From a checkpoint of a small transformer trained on Wikipedia.
Architecture: rotary positions, no biases in attention or MLP, normalized queries and keys.
Each number is 128 + 24 x the weight over its row's rms, rounded and kept within 0 to 255. Layers, rows and columns count from 0. Numbers have three digits each. The size before them is the row's rms in percent of the matrix's.

# layer 5 MLP up, 1024x256, rms 0.145, rows 249-303, columns 0-127
098:073123123120100111128140101155099124138109107136140162102131117129086120140102156139130080099156152143131082148147122130085136145103116146154155076122092146132147154164120097079136122147128117130124129121120120135108119106141113110137144155127113134069167152130140122158081088124111124125146127140137114134084118095186134152113141119100118111139148153131085091120100118135084141157122
102:150138101093131131104147151135178164159121135112113113112171137134155173113092141095132125086112138140151154116143109112111107138135121116079098163096157136122149158152174180129110107119124149147111081108094109135100139139118124172119082179125147091157148181138104133105137159121072122127091097153141105117131120141085145099100134155146147141127120145153132165129110107096149213130102
101:104136127139120202124125137145121161120196137107090150116139153167113139162102120122136153081140103119106167110117114110136127121099113141115136101102134099111096108111163127125108125162155126124083120133125102133142142116176100132123099117137109102132153126128143081110129134105072143106086110158164133152125061144121118107128133138145126120120088131132067130134126105084144134114123
102:133090091139120140155114144111144107101090118090116135150147111129127138091114175102102145118133123099105150088156110118098127146126156137091119077112153111125130082164135151116123099184137091087073127134153138140138147109117150127113127136103116088114125153141158143150152130142171140136131129136174131125170145148076120089148119118144141124100149161137127098141147146126119100190135
092:097138101119159135122159135103141114138180133116132110123120117130134143121120077144094112108104144085150137118058120161134105139131119118116141107129130155097111121128132130139098127110125158161123159143099120132110167092098129074092095127114148131118125134136137122110145122172090138116107184138117125151167152148141126146108125112116136123126190129152098135138137136127131125119110
087:102133128155118143125121126147129077149147143116133136114077139141121127126136083142100131141117090090127132097150152124150109097094115119094146147083119095120161098096118096135100131149130127135136116106116126164100139072138130114136106194110134126164138158111099196156125110136158132097164113168153140103144092116075089161153124145178144137121117139114169132130146107106132164087137
099:142157126081135157114160125158153150135174157128119107128116106145127110156141114114096151134126107087122152133148132163096124115153095107141118092124131138115119126161176170145119162129161128099104136151107161091125131146099141056105124197143154173127125116124111108091161180094103123120153096098108083083099066132130138145097091133151112131106087129121101120138082126130159139143106
104:153138140166160183087124151151133136104177102124133135104162152138125134178177106109137109145151105134132130120147118162087150146118127135138111145141105111118125133141144104127156152132132130146124108134103123100100125138120104158146118121179132155152168091165104170137151166129157129092121136102142138081136170122124119134093114128136077135114178117140155042112129135088141107115120
104:171113093153113141140115089104123123104129131160112131131145128133109132139137162110093131160131128119126162169076122158106153114149115140144139084136157161150202135137172118067115135134098133128154130145120115131139144136150098093154137144141131153099104145094127114136119118107110110123141133100142101080104108108133134081133126151112118143083120139147104130099139113142130162141117
107:119072161142129194115154075111164119127129170143095155127131144076113153125083156105120099146124111163143172158106085115109102123082123134107102113141084130102127120142122125131106114137135145118106138148087147160117148139114156119092143130133123121127156178103148119117131115137103088113084120134119107156125151133120114145082119082120126148147158151105130151121107139168112117153134
088:123064121124123125077119125153110150150130126142125117123077145163097169103050206100134151131147115136124163123131121119127138174077109129159137111141148145125177164113149134097124108163171121144130118113110139121145154111182131104157198136147144130106127076159126074121100124164127139154107140134115160134123146105150068133141187106151119118142144130117113109105139118143142097111119
099:126102146158165164128139124131104168122118135124114140106162104152123091079123122147110142142148142126135105135151164144124122115130130176124159183161135110148132171076120142135135160125110106128114149107125145059097142089144136141143121124134118123165109159105174112101143161144112155117140091153144143114115064107130115065144102113151128156133181098141105108126093122121147138115114
102:093128159112133121126139143121149118168108117137122117137184115140107130140144144154147146104181113101169126147179092097118111101112125128143117149119129100174069120136114149113122162153132127120117117144147129130128149081124096180114146123112149128161156130138132130083063128138108093128097178131100156143110180086119129133069129145086125106147143170124131168125109114116127124158107
100:129121058105135126109092061147153146177181129136140085143152114127135119085089119140074134143148125119157154116155152149143151105114135103114130134141151061133126134119148128099173135094084084142125123130117147102114165135130135107095122134138112135106140088110108167124123183162133116110124094140137119120163157106150085123131112118100142160108123160111172105134122127137166137093154
099:160177139134134143150088136142153094145153134119104105117168125070121133128151122083164133146140161161059124115146107165097104086176106137172099129119103124137116154113115121094077099111165115131106115136122146124162151113117158132068155097146107119097115133142166110111136130123121127084132162089131162156170114108128147138143133179182120177105111083135142097094129131153133123159135
093:134137117137206108134124149140168139111124129130146136153087137142097186118137139139130134147173124128144089108160143120106148097130128184169102129147091114131156154129135118095174153116124128138077084115107158104070139099133129155146103145108130110101134105127117155118139137121140108150111147151124120102140123178141111103134072120135110127144108157115143116114153079128116145146176
101:127106140135124179157142131112132142161145115129122148119130065129138110138108116093119132142161119179085110150080128105116161132112165143127123141105092129137165102097151100095196102100111151132135105115134140129140140127139150151066136122154151114118134116127158135155144132101113101072128103097111155127158142135142118131109092154172154139137165097128121161126111127098148112119131
095:104145098112098132112139102140139100150168172133074144114142133123120153091136124182102105119104078146111133092155120105122134158133071125135142140132072159163132131130133116108108123126089124151132158131145068064100152175132149123157148150138130112108114121100113066122088134083140099112141117108142124143174108124138095158156089117082109109105101144150169096089120088153146123116112
088:128157102131120126113144072140145178143141078120131113060112076160151121160091126130115162119100136149146136139163097071074104132125126173168115122134168147131126152143114137107170139168151128109126142152158129165136130138088112145138130110098142136131144146097120123166090117164109126122176131127152101103167131152169129136159133154077095120133104088122147148142113115134121130085139
100:126116075094093138138129133128135104120170104168113119141134109162149117119120145105145127185086103145122120189182125133159084134159133130127128145104128120115148146150089132080127124105119172120135108148189132132148126134123149106094090134139122132134131158082151135108137132091124121127158128134131141158149138129147139139163126101172099170136118127147132116141147116133140145167143
099:138098149163106120115121151156110088105137104127104123140117123157105163127098112154095099136113116153107137076140084105141129133147102130139143119169142155128130098122142126154160087096081123121112172129092079136119142103128155096141118191155131121142115149145152159112107136141165191138142079140100093101120110133132103131129164117154107092136094131179092099133154133152151118105153
089:103097135110101138082100134139102103163139114105148137119100121115150134118157159171142115157140116130157128125111115125126181123136103121133118121107143090101085134151109135117155108115133110122094091098099112135108143088141086130124150142166114151127152104152155165119147164131150116106134148131108118155150118103148118107159140110135099147132130129127125138112118102100156129117135
101:117124108088133112163089097148099129117132100125136119076179117120160151118162112111170098131141104159143131131130106115164139107131110145182142179126118141138106130114118104124148124148136122088113110163145149124091114074080135143149121155132112125137128107109179108120114103094092134111136161099131150131132098070113130102055139135118139113153117112137165110137120075130108145134140
122:153148132111103157155134115183112102136128107137140124137094147120095184128085146104102099136108130117047133157084149149152125127086083137147128155177151129106127145165134163128139107149129104066101104145141143094132128150144131134134137162131147139087121105153101128160110109140150119149111139089126123149143105089102117075106137143115083198091136099135168115125155117126145096107106
108:114104138122128117100179135121158161167114124122169139142156108134114076131093143139126122137134155124125143134128128119129103125113116130105137121141114114130118115122162106116144104160140160098168148165110130050151172170082103132138112180091139137123119167125083123153135187094107129132157182166173135093102160098079138082104169112103154131115110076175148134112141177129141144135157
102:124137110114155128143204125089139108133125158133122104131099130095077120143150157115110107119139108128087097120144145152137140078136133155102103152090122138141152122094159119152108111138127117104141177141139149114094125113135124099124141149139147099121141146118113099120144160127125091135133104093145159145153120112114069128126128142117162150117151119158094167142124122137092146125211
096:130156123098155154128152124143120126110197148093147117106160172082085130116148155130141124135140115155112170145126082131122100115119142122134153119168146122111093133199087185104146119101091110137101103168143134091114198091109125113118119128137069132141133114183166198108135116118113134145117142149125134102158179129121087081132134099108138119145129164119114142157130127129095101098121
102:082125151146091202090121148139136145177115118130109127081130110169054173140117141137131094110154136124142139112119127126091149115118149128165107137169133131136161107119136162144161127124099153152114152122124136136153137109160139099112178114107123121116093131134109135129150129105071128115138112133114131137133131124126166111148149099121103135152111120122135170125142103099141107122206
096:127078140151132114167095130092134148133125144118103113146111138130154130134135121103100126117143128142140107159079126099118134120141104141127094094118076162159088127120143132132154117155130130130150116089105171140125131127141144169115136095114107093116164170080168153123126099139143119156138151123122117124086135094159127122152125123116181098111097149125134134106124144126115119144116
104:113139091082110136115103109098151144140139097103156126131097160164088108125094099155174098125120138143107096059101140160135111111118149091147156124125118124115140169148151138123148088149133121095122173129153116144090182126112120150122134078128111160107130156152130133150160153101159133124114124114126153200139122135158140115130144135094138150052127098104119144115134133121102126126148
102:153138154108128103142125120117111117127120148111124124115113138119117117105085122098130128105155077111156137101128167109117116162100166105136095133102150146180112132126144144156129099129140101119083105190137122076136134113131122132117138125138146150141136129102114106140126105145116128149145096127138093125145089090105122139105128140107098110143123147144087101093157101162126156108156
096:208118135134106133105093126148126131155204108164089146103126117119108128176142125116140114159112107129049125141088114147129108146118110102114100142111132155114159115136074140142112126138129172091127171127135130139083123158119128137108119142140123122112128134115127143136126142134113081157147100082159158102127120107125133115134158119121106164131123133089111160138097123160178118161130
103:139113132172178176146117117093117156141140122140145099110144144106105143119141146146148139149105091110111154120116125138103097110162116129177117114157078105152113113129087115118121157115131118130159131148131125134121119155142122165137135140106116162120092130094149131114117130156102205125120149104113065103158124136133151116062098131132136113148099122116133150119079102171159100119139
095:090090142136160107148171117123128107149138112105137134153112137137094164103100105156103098112134143129124151167154133138104167087049154154152140139110138111180130130140112161166138163112104152166095120138157125080114109106107114156113106124159132146107136177120144153115117122120082129140150092114120145158170129172136113143122102127105138152124113087115125112158116104128125138101171
100:123106140140148127113151111132118115143132134099142124098119147120123116150160081090128115099150121133119164185102137145112107122117121182120119112174139095155135124169179110143132110126124109160079113131137139129168129088140148130145119096085096155114118122145139152130062105137135151100089112114143117089089093134129156108087163154150163120129140128126132134137144139101157092160156
099:156090118132111139120090119146120129099113098180115141118132114111115143129130141121153132119110135152126098152083149127109162097111147129123172127128129118157127118116121158119150133129108169131081143112162114154171097111080106098141117162107135117095127096132150117178121091151086149144131114141188138120167157064152060109105128138125093150151129119163107101127142128105141134068091
090:129138129183161104155124131102136129120177137137144169133176126128109103139137124149093156143155179135116128150118172143111105152147129155125193133097122136109160137139109124124122142163090132116144148113158095125075122121127150132112107108137162097114151142148144104085092162138139122113106152119158149102117093128132120118109154116106095109120122148126112112073151166127155114099159
098:130122152118118120121124154085136081137160117102147119088110150101117095159084153154164157161124098136153110132156136133106128124161106116151147097076126172130133079162121115113110122101139075162110155102141132068132090117131135130145159143101126120109117127151116158140115178110132130119145091112134118119167143115168145132148123107092122132137095116130119146129130119159176122134193
108:130122121159117113147124088149168085097103109153121119127100142142100149096128120104161098140123121122108132134112147135117144112132136149116133150119080109099128147124102115160137108126124109142132116093169138112139103139130107135102116119144135121177081129152114154183111126108105120106143103133149121149137152109095160119125119125152133131126102107122138115149119134125117149119158
103:144106073102142103109115132119111129129110139130144135169127101134135127112105135117145177116130079138145113091126131130102144120122137077098116116141139115140089113106129109174129125156110098120153164149115112099154109097115110146148117131118141127126145133164180176125082153113147157129183099134117145165146123111119078167133128179118155113148086107113124146149124131139068104134134
095:112099159108156127120104162148176140111130192145132146119139121126131108129103099105072150156110121142100098118108128097141161096128116119140124129092095163121142134108162143125151117107138155155127104133113087124149120127122142168125109134121115142095104132100136105142143094120104141162159153108129125131117143144133113174145153108139140119130153156127108076124140171099118157119140
087:165111119153111144113136142136116131132118105126076138134112128151131122151119103125115098137134127110120100135083165092146174104069100113115126157099132122161126116114104120120123172137120166124176127110129137113089138143133071114138132091112144111115105130118116111129160146135095135097137082148139122143157114126139115115127143157158138102122130144162129132112154116139115126122105
095:127101139161141156132172108170190156133147136143121157130160164106183117150114151162118133149092138153126104117074138151137131065114106114163116132111128096114108133146096084126101178133137107116093154115115133120127103118120167164088134111093090126141160094115127099135138131147128126133158113128114115135082132123169140111090140142111142091112092118183089129095107091110147111140120
092:125069109168160133082104120063140120161166133130130144109107115100127098130093091112142132109126137138121146106121127150087124118126113111163148128103108136119137145166117142082121147138175072143133101126130150126155123123165134113141134107141092153161089146084142090103146116140143123089156204114107139147130129168126135118149137112137097110119134098104166132136152150141126106091106
102:173159092145104132136136124106137167111087137101109100085128089156153154109108150124100169150111125119105163134106111138176154121107150171119098123110123148152159133132111139079129124109125174149126143162168168137121124137106128090098133139152118103125074110101122125192140138122125137099134093158131153083143134113132131128126107093076117106124136129107156166122148166160176154147118
096:159128134145086126159153090184152102121141112122127097139120129135142140146157156130098089127173149127112141109159104115133114096119125147124154164129137127125115129142144162162162135147129120187135118133135150105113125107131160121122145152127148168106166142156112126111125137136143127082122144123149123091174141132133095130086107101209091152126105111082160166142132141106162159157169
105:127126163101197139173186154110110133128124109201112148109119145132132149133158077123087124126112111133105124130103088120097156119119140092131157150171089118132171097139092177085114112091121155128117116156124102143128152081119150122132141159137140143092140158113140134144133130118127164163168116095123107113121111107162155139096070126134112110140131089127123103137118108131130125095125
104:171130190150101151156139165130099115113123147126150133152108128086115130133134088153140115086132093090131121156097143090150119119103141130145127127126130092134117122128093107132146119130141066125140122125150110086163159117109115114131162136101140115102120108121110094151146147086124113134099120082137119099126096149110133146136109116119099096119116130128175125078125187129124168136104
098:132106147114152137115173130141119154106117108143101093144117151160120123079135158127113118148121136128139125125106148087135133128111128125123129114130107135145109133103155146090193159134141089132114132172173088172134115139125156149164118102117109150147130143141121178151150179159160152142147122123145141132113139135144145124116117155120111090145160140035095126096113163068127110107154
099:106129104099131126142124095121140120143115148125115158137162095150130078126122145132142130110139114145157087086106151179137151143131138154106125098135080127106116110131125137101191129133116084113121173119126147098121159106133143081080145146130092131157120137143119134150159122139145108136201158159102136116145158116116097151129102153162134131091143103102132143115100115126132128103127
093:156130139159110170124125130135136136114133123148129167138191083123127113122068098140120109154115135166138107146141123120126133134139123132109121118091115160113163141119137124067092111131149067153086095086123078146103069132117137121085120101117096125126119109110137102120130126138091115129185108113169165138098112156076118165136126092139133135148122148127127146104100160135102115123165
093:106159069096106136081132166107111092148107084129169160132113148099162137135128121125105115096130132146167167108120128131110143118173137099136122137139124153161160140101135138118141196093145107120125126137126121127144153165107138126108111136139133128108148144129163140114134117183122129154097163074106155098104149138105145146124181138107094137068148102102133105132143194135142112138112
102:159154124135164104115128120161108088118170125139109134153162164153087154119126128133127157094164146139110136121092111133118065127138132152097136147116156137116094139227138129132125103110132162113163135136129139139126118085123130150140139173115135103125124113137139145155136108139130118132153116131110150123177114149154106145117170117121106125084144152146167134103122116092130115132131
090:127131086069079117165116129119083142153126121159100182159148170164136136106106122162146163123092123167145118106136115094151109153141089140129142120155138154130130110167096134117113124117135100143144085122157137087087169114141137117141107118118122148122127134125197153158126118159135130175116145102130161132136128149132141160103158097137165149106103105102148103089153138143130148121150
113:120101146141112106107102120122111136112155152112103124149143134111141171151103091109134124150132090081140125115131107133111124111103137129134187175150119140131148086140138121175095137044148147108092187164125095118134141133120129120138143150110131156167146137116149090113145117176140155125148100132141099164121117131131103121150132202116120143085147148143127133153114112140119115134153
# layer 5 MLP down (transposed), 1024x256, rms 0.0702, rows 249-302, columns 0-127
100:162102114119098084108097096137140189103130088176120102138154133122125131105112148138115135119155136076135125174163150125108131080132113137121136114113096179140107122129154128144145137144146130107096105171128121124143126121144149143147136133135177126134115129130127118113119106142108153133130109131122126112162125156119114167124128094103124132154105099113133135097092085170093137094114
099:157158156132143136133113087103134136106167097121165138125131117123141161136147102094113131099134118187104141113151095133142107136106143149177113102184123116128122139101102138107125080141144135104147155099128149117156163120162068151170146165100117114121135082129110143133132147129102134142142128127137073125144120112137129109089112118168122110141097141105099120092144150140134096138155
098:165148141126079117100085105108131147133094127130097137163122088170142163166106150127179203156139094151122145119134115112109145134100097119152137124086135174145141108163151134111134136074135112182124137092100100181112093085135125096133134101101113128132110135111111129143148158126139114100141099141099147119077128158136163100160115138190165107117137134148165165145139145114151091148098
100:140106134101154098131138155144120142092150117115118136120157154147147123169167159114163120109107131109091131166165114130164141170081135112122153094132146124104137146109123161129110129147134163152115135113127160079098170166083150190084131157121164093089149116143116134159096084178152127096122120145120133115144152145157121105162129139121132085111127129126107146132102153120130164119113
088:153087139111158118112100116137153115165098118127162133136129158187146133131136174121168112114146145134136149115127116133121104091125079129125078148148145205163133136109112123147114121106109087099183140104105109162151110135131152147105117108091135133100139120113131154133167085145155140128141117117107135130122130161121132138132087128165132162145098122177136115158126128127121136093126
089:125179101122101120108106116091110122135142135124157125139165129175142123138141096117117091130097141117135122105121122141094102123136154131113129114146144130130118160131113167158144121115107149127169146185130088182104105128097114125127133103105103117109140131097103153108132094133136132124116160120145132124099115093105158107146121155142101127145138221121158110079154139123102130122104
102:069135165081142137127142136103098057112152126141118119176143143130129158085060125095085105094066107127107174145143126162146073100113106153149123125169111129141175144158138102109140111123111116169186105126167137110133117112148123120112124118164131158135167129138112141108104137130119101112129112155131164156087125088148094163133197111167130137108118083144111112118118107121077109124133
100:101185137151088122131157171156153163108119154059110110122145145136095140146154104099124133137115114112138104134121117101102110178122122134123166140163131176161165146103145119116139178125142096115152114122152119174124134121131132103098123151106106149130179090119121095105108067122108142109118185127105141137140145093133140138131139070124161134112130136145132185157152095115093180109152
104:155145104125163180108155150151125136151131110133150117160139120177101137135114105136129129107161120123114117122109103146150169117146146163147100100150109142171042087123138104106147100136159116109128105177128161186144155131088108134144145159136150160126112091091090115155161182126109103145167147141134112119109123123138077110122161160134127094124131151131073106093077119134127129125093
108:141130119092121116155139128111109109107090099154084100063116156127146115087125163114072111097147168118132111150144159161136126139113144135152085130153115133161116101133122121144123147091144124146119124107146177170071134172161129113138119159149118125136132131130163104125159096131101150148126149115094087139114174142143118097154145155098105170102105130143116149069150096159117121116181
087:091184175071118145146110130134125141133101096132089110154133113096126117149109111129166139114159139092123146083114127130112166129108138121130122138106151149125130139134127113114115134092106153145150088106119165115126121173121134117177146116090108197113110138112132142119125145119137109100137165155134107135154130135135125097121110041090141106112141142130148125145136084178181122132119
089:138149139114110102128130155111175125089125104128200135146106128143139118105150153113127138081125136067169115114118133148129131118149115130101115095142112095140127113102141122147137122101137113157113127097107156106138119119090153107126126110126115139119171138099099149151096161134139122147098118179103119094131114141134119129095139111120144137121116143114126137152098149157098134105190
105:114087145117077122133172132127105113135149163157114107120132117086091142131097121116109103144194115109110120163138116116135122130117124095148086155146158103099107111135100155125115114108079142107143106158112111099144141138120155131106137155104142113157184119139124127099110134112127159134147180145130174177110193139148161143129122142135126120128113126110141119121124147134110128131105
093:109137138120168165137132114143121138107122120148151154141145137151143114118147119137103129090164119144117101139116124114134128127133166099128212096112111207106110129184129149145177148135125135148097154151109126086116133156119103144104142153092140117121112143083121122105115140131110084144135101115159136131110147144150154148155114124083082134127091202123152128084107147113140149118136
105:148122142107122157142115120131112184131119160102122097135164122154139164137135083108092156112153122119141133134106119092123071154154144146111137131130110130137112173102108116126134140109153085182155121100124159119103125099155128094130101143098142145142145169080115122121132127095157140115160103145118151142091111155128112132145176140130185123118126069122127164089125136085142152207144
094:115202151124106139141130089132124111103201151130130140134159122122094112130133112185119125133115111117170149165113156158143132117153110134144114168150139129142130113121122130085146071127150102161129141093112102130155127119117132158127122086121139157098105143155121138104132109135131108109130135128114158155133099134147143125135147106051164143144121125145133168153147146094177147108145
099:117131152118156137086115121132091118144118126146123152134108090101156105154135062133109112110181146150129139158159150114113203151121121119074098144139165148108204137113153140114126122145089104155139150169102156137077165141117127127125069118096103118140139154103116150124115115108126149171088133138131127176141139152144135162093133122147139135125143120109142152128168163107117108138093
100:181089089146119150119141133108119128143125125160103171149136156166132129121140132069195140150089117118116116111164138147093129112124176133109134090103117151092135126136112118148167131142123118114147140141142116127147128062121111093103115124179165149127166096112138125101160148140081120138168163118188099160117144117149130137156137159130172132129080128141121111137144149125147152125134
087:124134160158125133079151116144133133109158129154132130114131103128159119165149131136143128162135109127159132136128142120152126170119162102128185089117138144117101095152112124128158129175092117126103109146173151146162100076110124127116080159097084132173109131091134134131173102149110154161123147112169109167094121146113109152090121135152108151143105138139120146129147119119149157113149
106:107142122119108132125110096097189139135071132131167119121117156153156111156165135120116082111125146146134122103129113140130114129154154140109139140144149162132146148149125111150134135159132113107109150101128139129074118066133146146103113135087106100171140096164111160135109141123104160114095080148105127140099114120134091150144131127112150110163159093130137105118098143079180150107167
103:092082115173112109159124095126080175150165141118143136113149126147150096141091129144115120126102102142117140122086120120110179141122125124155066139137098131140112156115168109135138116099116152148121145135105085130145151125143098164104138074112139147114098148126111140118148150095146110120125163145084122146094134109100152120131094150157106126125133124147129148082164104149116165126104
091:124137178154144141129101114127126143086096117136144141149156135143098098138120163126121141130126149145138150180149153140135113143162162107140104114121096141150127097092105114119116130104083153122125141088124128139164152117136123107172138173136160123139144102140117146116105141084095083124170136128119130152138098132149172147120145137132103130132108092130096123149070132151092106143122
102:099135127136081134095093152117127128143153104086100142136157118127135104078177135100099173108140101166086137107172146111088121139110139070150115133159135146135145172152144110125168143124135130135116118124087125145126127178152114107151114154113143094109082130105118101151101154139137095145125103137063108103152109135108122102139137101132120171165106127112150140115112147117148090100096
115:181132147137111123079099113160134173105143133104097139117138087144130108097092124151182101109093110050151123130128141154108126133105148109155147175091105147094137147106121097130164120136116119128097111124154164082108112096122130118098158142136132134086105163174077144097164130126109087094129161087144099118123102133111141166125108099133151131116089121189151128110146150134071119118158
111:185116084126118146143132153148121129122159124084148088188148156116130158100111100147158084082146086160127123083090122111137125128114153128108148130114170140150097177126100134108125117164110163112151119109148123106138140120140102178131127155115120122119070109131145123141103158154093089111140114119119133138153123139130141125151094142189155159126082154138088117149147119119128136142113
102:134105147133116162116097105159123146102111140127152107160115099129129123096130088137134091143169128136096127119138144087115142135152116149168089126116166117128144121171111117154132101110128120117130127076085143145143147094111131177143143165120140176147156145113111157128128106098088109122151131121133174145134086110138131128132099122103157140130101140123115097103147122108129123117085
097:138125117137158089156134147095141138127111172142100124091175126116100121115127141142162117159082124132130158124120122111090093149140133123163136145121091101136152141090105117131157120124130140126087112113140134121132092148153137148132170112154153149145152097087113088081104108147090115121136121109135147149143121145123102103123125103138091129136116108168147147159108124141113119111123
113:137128115106161113119138117110126100132170136144141140126084103118100114117119122179122095130110154097106153137129118132089038140098131085132129105132146125122164109178160102111105121158104086159151142188097113134129111191100139112143092130098187110117142134130185126103090121133169113143116131107106137128132106129137105097123131152142109096117167118124148098135085113125149104132136
097:105164125111157139096144102130130128144103109152160148113143157119150147110130159105111129124118096129192120123110134142150166161086070123171185135111143140109120126149105156086143105119117138119139134140102080127124139157169115124114147113124111140101111104112098137111134171133115146131130144127160121136132151101162132152153115193141129150111154168128131136156091105109131131120105
102:112113132149134135142138160115168088131124150136079097109094090148092132142131162119139110123136129124123100136098107111132102118135136117135111127156113127125131126154120157108162120154143109137104118111120120102108119156181141148120101153143136081129096161170160105116091115099091150104101139109139147075113159131182155109114086138115147147155094111108144130109122122166151103125151
103:145160166096155121103137145131140130105143132125160119121119103126149210102142112137119127162154109120144147144117119172140092121068099192138102145149095109083162117119188135118099131173106142206129144078115103093098106145136119139137111129121142125140114098140151141156186158107124101100103128092127171139118146128134097174109139090154139125127125131152166140128133102080095106145069
102:160141102154138130163122122129132158167141121125154123134103160097146158148135109130108082133099104123145135145152079142140107101124154128093125128111160079130136095148141118128140153099211094079141157136123132141168115142130133098121109135132104162169129115137144093101126159171149164095140169157127160145106109113123182110067118153165140135147180175134179112126115123133127134099102
105:125136156141104119125116164137094162134116106105121125141136079159069148117129129174121123063136100133135167150122114165106159128145148142124138141106130106179135119159105115087131108129141085100154137106173113139138151140123165150142145105102116188115119134146117145107126112127143132096138109101145121106139119137132149160103121088122118149121120153117131123105151092130134117114140
100:106145117131153104130123141128099107133151112068131155138141057123135108143129095148098120140186131146121158114120137133116140119169173116136128123149142108133128147142165147133133114168146126157112102115092126066108107160112174152147137112152137162149158132110143146109138130113135139140109117069168109108143171124124120119115105125145155081126116086116153124184161142143117164140119
097:110182133124102137097127140073144132139127105134140112126138137060128101129115119134108094139128150138132116160097092113157136092159121138123156138166156121124121112134150155149134152160150150118130131140176196109118137177135116121086167152113125089140114117096150096154151139137137137145099125093135115115118146126144119109110136087092133085097097133137116126128084144129129155096117
100:130135155153140157164088133157160132167105102094140117143126183128129150099183088121148146150106124124117072110121108152109103097131120102124158127132060141151113128112104121144168123113135133129128082139122159135118133175131128153125138096108152109149191131148134116153116111130144101115176143108133131126106153099168122107154148128119108169118133139139118111116159128165145126123199
082:106099104072101109094115128135119154150179114122108144147143146113107144145121084138106099123168109128138123129147099112144123141161166150129107074133140113100136133063111107102114092135132140193120112144106168162150148143127095077067103139114128135117148111134133167139159136117108123138124100146159148150161103130170144132120185089105134160088146128143130144165128099136119121090165
104:146104102143140109102100132112112150134118098156105139110117105103129147133098089121154096130113143099133142169134096168158134114146146089140123127134131086140114080114118097145132173147121161103120116172157128122132090106125141141153113161133148165123130183110107143180128060125096129154165150134201167127139130137140113115106126120119143118073095121117135127108107174095098128054137
105:138140117129123120155097132134151086087159112133159078119089140115123130113149117148126129138119174109134113120127124110064130143136134128138096135113112107134116215112114134140090166127155146143130110109143139104159142167127110078137099108153118145115120091112131103138117143128126143129133108143143149138124101128154113164169166164114147119116109170143193144137147139077129135133125
106:087116078123117112152137105152166133128131104108112178106130106153126140089119115149135156151077121137148126109110130096160164156117138116113147151057139145140086099123115151134152155118144153131135124141114118133141114099117159145171152111115144096168159141155144132150116125148160133199109151156122125128132161115139135122097181128076104085124136148098109128157123153170171098103134
096:137103114093132107114141123103111168101141135086119081107111147083156114107115143172155093119070131163123136143192078083164066088149114112170163125165083123157117116128156157166106143144122114132117069143111104162131121126123103157126160147129157152136105135118131140150120119157118169091137116139169157145137103133144153171110166180142142159123125128161124111132150119119172106110102
091:121122114153145102081128119145087177138105147136146174123162136095149094101137104107146169138116120110108151083149122086122124175147107135167107142141174134114141129124129154144120140117090132107119165130100175144119137099120125090102075131117167147165136140130113094109134136146099100122108097145133100147119117094102110090110095132152144119146101185086124158155140094108128142142109
096:152119140138133139145114119115122097123120136161131134141131116158156136139131116150119143110115143159142150109186096125100124155133118150131112069132127155110155069100152133139120122146096151168137094105129107111146134102111134083121161178126134175144145146136115147131129144122084099130166150138155141144161163160115146106138119079131165145137123102121098110114108091130097132111155
099:125172148100151100144082129121130135120033117096137142147103155133166124091138120123142130139122113131101091139136145078131151116142132155106103132127119123145108077160103171133100151141121149133133122175105185162129124128108125082141115133093163141098152151139115112159126173113147132170090102095119111164139128150104122152154111163127145124126097086131140148119196123143088121140159
104:075118102130140114085110170119120121122137108098141131161106129146134130143167139128151125128161104090182123107066117143138110158144158115100125109091121101138144075150123134130110116098148110179151108089106143104152155131117124148142118162114139211138128127116120147136131127108133089137144157125116090143149105098140113131120123128101099119165151117097160144091129138136158110199099
099:130150162159114155107088149138144125112135157125136119075130143163129107150121123128107102127100121125114155156075143146093106151145173113113157141176148161142128141113097079126114150152124136143118122118134100120119146134077153114174089107138127124135170103134080145169143084137189152140136102150148145148122130121174161138138132114117143111181115093119116132111145149088144116084062
108:147142151140139126113124125140123133135079104130149102096133099116151137158127148156135131122123116091143116103136138149156162168086142091149107155146136098141102101172130152140096117095124117134110126140151135092112113149129121139109117120125183127131108134137139113111152105156176118117091153143106130158133135146165104143093090150110153166097084095089125122127129118111177082179174
108:128117091061116153188170146127135137117123117116138141128144147178117143128114105126135137119133144066139111126135129128123152090166134103141133172137106157092145140114157076169154136178149108106157112127142128127139150142110134152144147111136145152098098104099096136128138098097100084128129162133155143147159118118108192170130152143118096165108102064104102112120125138137138109113106
101:087118099142123119087118101211126126101084139144171109133161119154151134113130099162113116089157159156141165130144138105137118167108162129129142125126133100127141090158126090147098111105122086118114103111157117136094113081143128102134096108158147095142177136122119091112143159132113161125151117073112069159119098141156134136131137113083105101121111111117164127123135083130159150126108
095:099152093161141166101153142084160110158162156136111139130111147145110097144127085105121130110115145116091096113130140083153107147095149132082143149108091133116090115141129136126108118125116093133108084116142117061083115122127119174128159130081155150118122176109155163153115130133134120143126098092131192157141123099108141096158138114124116151142129108154134149085179143144136094193124
097:142180130101102131168109177122114149101135140140111135154080128168104095121114145138100143146107122119127090119090126123110106125163127084122115098142115143133121140132150127107071130144134122111129145090135136149141115077106151102142108121120181101143109110095120095155159138151156131145143135141132131160108115151086110130150130133155128173143150155136189116106133123137152102158106
089:120134105100147122107139129102158126159134110127103115146157118078136120095094147136114101118162161146154118069146150115089157154107106095179124145121164093104086117154136148126161128167122110107120149123114124125119169101115138086130122129092166155145131108160120171092145098130159080112143165090134104120111143107086106136099137126090159136131146101118170129171147170146112118191167
098:091105148128114112116113166072145109136155127095093091140134140126129125141100133111147131110126120187132126102150147143115125155117110126161122161071184133143164118165125151108117135111098113148101096118067110177151152098142138136119103109107104147141168125130130111145156158104139140135142162162134178132133141093136134121157111072173136138150105138154128088113120141099098135142158
092:140073137162104163137145122116134108115142145164106132104109153073143136158176123114133127178168113130133131153116161146096130115188165101109134140110150109119085145097113093119134130115144157128101079115140106143118121131142144165129112130152147100145126132115120158152148164144119086107100119150123129120131141087119113136084116134124184103141160096104128122151087140109161132148126